config = dict(
    d_model=96,
    d_mlp=256,
    activation='swiglu',
    norm_eps=1e-05,
    rope_fraction=1.0,
    qk_norm=True,
    attn_scale=0.177,
    init='normal',
    beta1=0.95,
    warmup_steps=0,
    schedule='wsd',
    decay_shape='cos',
    final_lr_fraction=0.1,
    batch_tokens=[8192, 16384, 24576],
)
Each number is 128 + 32 x the weight over its row's rms, rounded and kept within 0 to 255. Layers, rows and columns count from 0. Numbers have three digits each. The size before them is the row's rms in percent of the matrix's.

# layer 12 attention query, 96x96, rms 0.0592, rows 49-63, columns 0-95
063:163131119187120122182129102136127199122055150122142104120133093117189113111139175150108099118102167180150104151146151195133095132154154157151133082147058172120086122129150172193098149178129114120147108136177144194147103182123111137125126132097094087142152159107055144117134117187097173145
098:100162121114133145061114052090126096114142141121061120182137156118123125091170085109122088125120100147153219135104075069173131180090113119131154113118168175107188134100125144087133074123096117172115132155109147101098110137082124139192136129099126154122094167109190168184139130106136117167
181:088178161134117094110156080103127153163172107078145163077103058147158168074161107141074144156048136163114088138113164171143137078117153140132086111205132121148102087131141172191110080119151137154134142142153164082147134163167153077101113153129125162135147137091123109086094098174122151117
077:123146157119149116122091217156151092153121137132148142158125097142093102152097192106153146076169148194125081121140080162068134130114122127162135104168105134122074150139174105172075148092075119202142100095084132115142145129160131162179151085125118039167108084119146115119099165107125140096
211:155087085098089202109141200143184113102083108164132103173166199106096123119109123135127098135157123095125144139128110072122160132152108111123165149035118190134154170153128130101182225138101130142123108130140143177134141062121078151189133145136157132112152098151132168129145140115137116130
085:137076157148156132108093140157200170120079178144139095201129102144102125140116115133091110158114106153076084141118044109143094134159117117128055156158084120093104106108117116095153141127132082144144096118093165161155116154197120121052154154129161108154153130097108115099112098151069104203
081:104162117207104133106095091153090065094133141141093220163090115110134140191086112121141105150156121132187173142150126091069129139143152141122135162141096134131168081111072134121095151158061094097135175151133140131153092090099103155107117156086149181138148121180132074148132114079139125075
089:112199155107164100123085104088145076126131151128151162191136148132133106138118105100139138109089124200067032122140143065086152152131156108154094183134098152079096133100119071159141161115114132146140130119126161120107128181179149064140140100108116074137066103140131113087167090146126173140
100:176149110140146136122101177188150100149104147108140143158148155240114128155058116062172136106136113106146229151126114064120112116122128111094107077105104131102140092166086130098136180125188078124128106083147127120107156108105081179130156127174129131115127113119151145129082120103140077143
085:178153107137093142149124146133134099131171129033155152103134129118150171120134102064167151114165171098093148098129143126107101101134143140062140117063161120113092152167095184158106141081107132136196135128118094086149174099121073116128114065106146131103092122083192113118146092089197086138
087:132129168152120130175152137127108152078143088074154137130137101138131102126131101102148201064204178112176132126130130138146172128133150084162128125142167063175089150113122114178128058188134112153147116154113125122116148155123135090132080085118191151079103071169133157150119103195090172095
087:158106120128114129188095181135144162121068093169118121114058118138166082164136225131065126163163125139160102103160135183100166119157104127087148084173150142072115111097076159089167173060109131142130113129150146140113155162140130095103158152154102148120191128140118075109116105110077140139
093:147201119159135123118134150143138149179121113197119155126069134121037149186133139082118125120141086174138147158175144161075103091129189128170165157103127056190144122121122155129148090124124145119124121155142130106148188121113073137126140125147190090153167147184139118143116056122083115155
099:133149160141105102154117104175115149119085180117159104065155077097139145137133133100124101116109189089153102141052113163169108151120194148061140130192097130154118162156164132151106150147178097089135144124091138115115152138170091176166091089154110156104063097040112128181105133130124136103
094:147131164113124133128121156154143155039099145152111178101179132151141122150115082143162095131164111136187146126096115124131153167159171102153118146098059140213133186147114090087117153159127144114104074095146124168181136107105118131211205081148145096119112137150126152139173156155092156085
# layer 12 attention key, 96x96, rms 0.0557, rows 49-63, columns 0-95
082:132154100097097119073102090160151057097082135104110173083162074189159192078167089114098113078078087122087090101118148110088099155083136153140170072136129123084121114123107089116116109081157191095140122131108109184133129150132114154131103109154155138154085114102152074084122086131153152132
082:155080137175106126098080107183209133180198095120146107103116136090121102159141081165176126132167127107111099135137091077164170172155100117132100154080097100081138125147109151081139177097117129182147130109107082094117116069105105129150166103129129156144134165133128211123103139153090102071
140:107152171109179117199154209136142064142160156114159181118162120088105125128074137080160095127138106087141185157143125121124130030133163126136167142109131146161138176075142115141132104109145129137142149138137092109179080089090098076132074109105121181128136077100106087131116141125068147122
086:087162185133137149184122133131067136096122134124100107135145169145141132045140133093111160162122194105153141166055108166131092138118090096105117159135140115129138132188119038190130093143114151084113157206109157092100139114141124152132097153057122175104120101143149082122131102111099088155
122:136129129127212125102149123134058127223188075159122083118102150173140099095108158075119125130091113148140139151083123144097132120136122168103131095143170094154147075108100200113098087138096081139141136107149114129149112123132208112083183120163125129084149131176128078131148118074147145167
103:159138137131128149152094143138063088168069151153047148122102146156129099073142201054123131161110182173116117106125109085079142125093118130137174151185052121163158110166140119148094142139169112154120119099152164097092133083158162164105158107095121097123096121111134170200102092141139130116
091:179166050124197136132118169144148136166109149048106160094093166080108131204173131123101156099136111132071173098158139115165092145131079156146111113147107102116121165094154187112128114148143110113100100106145174141111114110096093122082112152124097156130140109095162192151133064125124148197
104:071141162103122159167131152155131146215090101143109127135169110144142116095138115139086142171085099179159156141195094070133158134112202086127120142170076096184162130163192090122089164113162132125113107101051191140111108117172129131127143121147111128110134134123083130110119088165179143095
109:114133113181149172094078153161156099148137161106081132153174084164126107117111091088163137108138146110114169074139140089125119106114190119105117110111081170113209123102165130124182167147182128107154174131210153163148177135158097200161130122154114120143173130153149134128065110119190104127
105:139143145123111113127154165202137058117089174102192136144121104137130124146129138129185144119124101104134120110142133130114154161114100164034119098120151174058142129147128072148152124166166103073139143138173100134141178096119034149155116145119175116160125153136169111121108156070186059114
119:115133164141125085158118125117091155158184079119111078124134105124122160120160103159081194129135130077164115141126115105146101121121171092117159130165144159175100161097193060126096073138109083106125106208122089124104167121182128049175106074087108169135073090152111105150112131137154159130
112:072182111086127113107085137187148089151140136106141161135118154179145097175113153095115158183177162129121135148151163151102203127139132151137169121082075126133152165055123112100141087077132153126188156088131164107110071130163194133098174162125116109058116165111118139153171122106153098155
117:134131081093146100144117124157139082095073095148123144098118136133126128158107086184159126130130097142148104132190126188115050157172069102150060154163112097099086103153087123090183116079089118097141128129126194118138080128105064192138145135108143137156160137111188073095121151162092130116
115:136120150148097151118138164144116076084173150121119121128169112114101131116148141144125099147083091107164159180072080156120105099079129116096180071142128145126112170186179138133097149148141053124099102095117063133131164071144109139138159076152083140195127124097166060112044130146135097105
116:201143145146177145160155170127125204102149126154109151119097177113165095130100095145086128089164130133145138157135094210126166143142107119096113131119165138127156098138150124109180136124077128133118109094153120094198189138096111149128181107180109109135177122180157049136190184148161100141
# layer 12 attention value, 96x96, rms 0.062, rows 32-50, columns 0-95
093:079130133129099144100149190157119165141065164101102122171156142146109040121134109163119120123066106107109097160172177183134102160164150122127136130134163098135156134146100078135110097132141220125098134139149161105138087113137073142163091179128133130165156093154123172190178101085176103163
081:084174187129181122126141137110141114113130143135131065137142138146122152134063046144073108186118115186097142148131174211122155115136122077109147192127175131100182142102098160107123137114134116173173155140135113072117144097103145102163101165083077098131143149114131058079162101113116140128
114:132117116128151173151084170170140117104062087130138109131201129141138088117191122080074085116124080161121139132104174141131139045077141117135115126116158102108149111057128194162146120104111086133099088174193159121113132140159089126137131150141147139118107120180162127138127178148104183053
102:182191185160150143104147126154125071179100142128118181092129157108144060190134168136040127170125201164104112115128098133070130126072103088138117146121141137109136093112080129116124157205155113122124073149155112150105147113124147126132189145163141158117101056112157112117129160155143121135
097:131068181089152129085125103124103154144100099113156091087076139147151225143140082085170124157102163175156164105138173101164091080135123076131071165156054166117150130108102119149138148113131149125174173121138186158129144105150133147129096103143129183113139171090149191143174151133147154119
103:082209140173124133155170129128137124172182130168109100088161152126088104161106178192099121114150168126094149069115133066103170177150106212121154199145151117086142117132170113106107211100151138162160145117116119138099163100144110090103133127139098151091118112092149104145116166125098163107
107:153095115132189152101087113117131101157099173103161150133149118127156173185093103136159164128163153138141113123143118097107155142217098080097100147170199148140128105069144083119077160126190051124122140102092118105147175159131121166100128130108126130121118149147096175141114226113158087148
098:164121154102172178097126130178093163071098126153120145118147177137137137078108097122099138083144165155142127163181086144139114123108113104134144107138134096130114139041119130149154050081158113115151177020144114160094118088162173117137201106131193123109099133168129149176126101136149145136
103:133169093164162074131139125176152099117140138176161130141177103103168123134155135146067101113118140140161109087146120119154124102079077164132105184052099146119104073160095128107155148149143173125135122142080158206097128070045102124159109127102115142204097127135159116182125081154148153109
102:176145161140174105163151117113113198114154145108088157109081180092113158141103062093196126141098080080139123095135146149100086104146110155181115168120144120076073129114161101121119068135177080164162129094128132142090122150162098203108093120097160129143146128155098159128146154131183111066
092:170060139153117146134111135110117138094159147114176160189093098154103119146102145139203126159151117125216072173096120153169164129153063126125159079167130085136192160161160130196171054126111144107103136100121112142111135150174177155122100101129151148135124173142116097161091145096120129150
107:123160142153099065129157100144151134193189149124113107127079162087080149207090104146100152126126228141151099166179086168123169124132106128143119156120119117129128106158182095130136163111113134127127151091064093191153142162092128142117106135138115123091137164076142059082091152135132128176
115:154120106065084116187144105133137162183143139148168142121132125122109065144145158132123163114175151141141121136081156063104147159170143088128055109195105111142197111113153118113118148144069157169105070141173110153123073133121093077127127102190108131117137122160157150150139214167144128091
116:171178077108075127113147098149131141084183156094098140130123074166122097092111151094134127128173164158145118139097067073131131167204210158122149069156146139102129143118192118139119132110116115165099091199128143183141096151110082139133117135103137174135113111121172140085133122206154112129
093:122111147150182124138118092135107132080116116178144040129138143115155136107096160162147181139125087097100114132121165120154053153161155112141143034164174089101142178152093121137144096088091131154178157117158162100130132137134165181119151144139121129091110190092126133041111088098106133074
100:096133067119147154205169159142106140113116142114103138130080150170086135091146138153147122180125121148097159127158177136170134053152215129135126174108088085130135116120166118149102118124173102143105140125112121064159186122131037162171103179110121104149151091100125159170160121122117150191
098:084119139162119138105105171110142147168131176042159172119081137151132137184142161177122166087145088142192121060130159177094145097110088113124153123164144147160162116139128111075092125187146174132148135129148154126116190097145122169182100203133121137131117128111152093161109098109204104102
096:196185127171150166107135113162106080169149151120148124105133102078132083170109127157064150158097165164168131164116104142107165087071066087088127148129137154120164105120049111170107197151128084086158065121138108123104171160056177135115146137129128109136152155093124128120144146137112152100
109:110161150039099133197099127139156152152162146085179142173152134159056109079160141136180117145093142110111146119137077152066148151145107125164130117140159104093155150082100119124083207143086099167107115153175075142121128118140128089089100131139091117096123143178139130111140197153168097164
# layer 12 attention output (transposed), 96x96, rms 0.0731, rows 32-50, columns 0-95
074:110142102149135111177128127106123136098155160083105062064144093166149188100037165134110102135128126165117117096110122139116166113120120125112145137141096235096193130106127138145102134094130087173125131116077140174164131088153178124074139114110133098155101159138113073147182163089163102082
073:125093105151184100144128189119109105111105136067129116105157139160124140140177169150132146101161143059147167134074115124123077163132161180157126056072120160091187110137154073136137086133082181177134099121108091156146110117084134117100106080140172090120050140101112146183106111123085120126
112:141160103127089071160122104091122148105171106119161142105089096046109139147119118171123132175125141082147133118082106129086078132177137194090125092147115081174137108196122126078108121131097129173146178140136109135116053092101180098142078129133104149091179143048136107177119137092132104124
089:072115070097145118147146105094188150138160112192100100158177148130058140122188115158160173116090184131186144183120133114166109100158164167136109110107104104145116201126172056134092149163070145154141153117108124124160115099124144146079153139079103108091177152136106108090134150099109156118
090:120148148163086114147132142171190107166100127144152137120188147096162130139101145126091154118111072041182119101137128117157106174140146160082105098132176104095166137053087145133128122152133063108093107098157140102155113073171125197099115105105158117146082094113193117124075087125143093164
090:155137089106150159156175133127140129156139112102046096138136142115093152111119068109164127076109184180132092137090115130075093137120102118049088101162061181136094167138157145103150103159119124056123074131115099160143091128101085146164158125118095063162176109173118105111082139121155111134
103:111125186107152067141144074124158153147134128119129107205136132128138092120128113101123151146074111186156113121128107145141162174147177105145142143154066163100066194116104146171195096074054160172108123167096103109142101123152130127136120086081087121134052118081102140147112097151135176130
087:124117156131098167085186133109122123138141104071132137138105113125134155109136166078175128153100130041154113102105159126207105079170146147122138051145099131074130188150157130116090217165136156107095147155149089144147119132133161112109102128101087133155075103119210139090108161135087142108
091:124113140132092150129191140073108169158092119071132144129151105148093159166127136157122145178154148131146165139149096127172145158091176077141077115096150051191109131093107146092079142170124132148189103099137174125146088096119166151112125114117131091109197122158074170083116141106162081195
099:149110118116090172107118153112106076108100119114214080147133114135120086125145177187097154076115127182102102125133133061114134137173139071100134133209086174122136100112119154106128162122143086095186162107145152119139134087150185102096133150071091120120096118055123119132124104183117146187
070:063166162134102181103143090134134117148095088150162194142057152155189098132128133058117108116107125151078101119094158128145100059138119096115176144045133153075108107143165133114083163129157102186155098160136144124126129103093121137093104141138110130120089159112157164152129057177158157127
097:124112117100150116119131111134023079162110171106097150180122168247143070134160097100102105081119082137179157139113115063094179125102130115142101143093103142121117159154168107078170146125125138082148090142134125083119151126169119135154164142111126101155176159151125137102105113124100092079
107:091184068103090092049079086123144126110144114126088158130103131073101189154157091132112154107092118149060135114126090123123126109113136147094120151106144197138089170144094167180131119103144123080071188132129145057077141072122122172148157098117144148135144165115096158109097099089135093122
105:113141213120137140131160078090083122143140139177098164121045176085092145102137120136094133125104123184114109154214204120134142146117103130132089171144098163140167115165096132105155120110148169088129170137137053097139199114131142105127152165150133095165109131171113125110110110059148145135
090:102088181129102137140093131180098119061114164138136159101149119091083132114098068086115086071156141121082125096087128099161176129146117134137101132090103217087137050176187141108118131169140106148100109128144117146125131127094113094158128121134127118105073089103198144132146126163167181184
090:171179129100120151117098104148141154167127168093118103119146189093158130131176139178111131120124083102133075094142097087140148145096068125168151143170175179153164152104174123158205158125117126113204130141159132188199131116137168126060092142106140140122107071093135082173149137103152097114
096:123138106098144076152134145095179166094093093176113068162179077069207105090149137134107090173153172151079092184088135052125131082132117113182114101113128131065163105124133097142131132123118120143154106101146133147153083101142155165083129083117103107126127134171118166070119093132173152121
077:090143134100143100153123151114194136128159081108113132162128194172083156165134122161161172129133176114157147148137131085130085149169153152162080135108151114153090144095204131060162087114084170216077065065100095129149122088138121140167165159110133112102160121128103146143167140140098127109
103:168151052157141096111061137125139114127133136081102119105128130099166129180128121134117140125094131217135103150094164177203164100144133111063126091136137143109180132140142148163120086074072172115096160115133057099128111094154121105179114134128156101154138175127090122149114072097103159068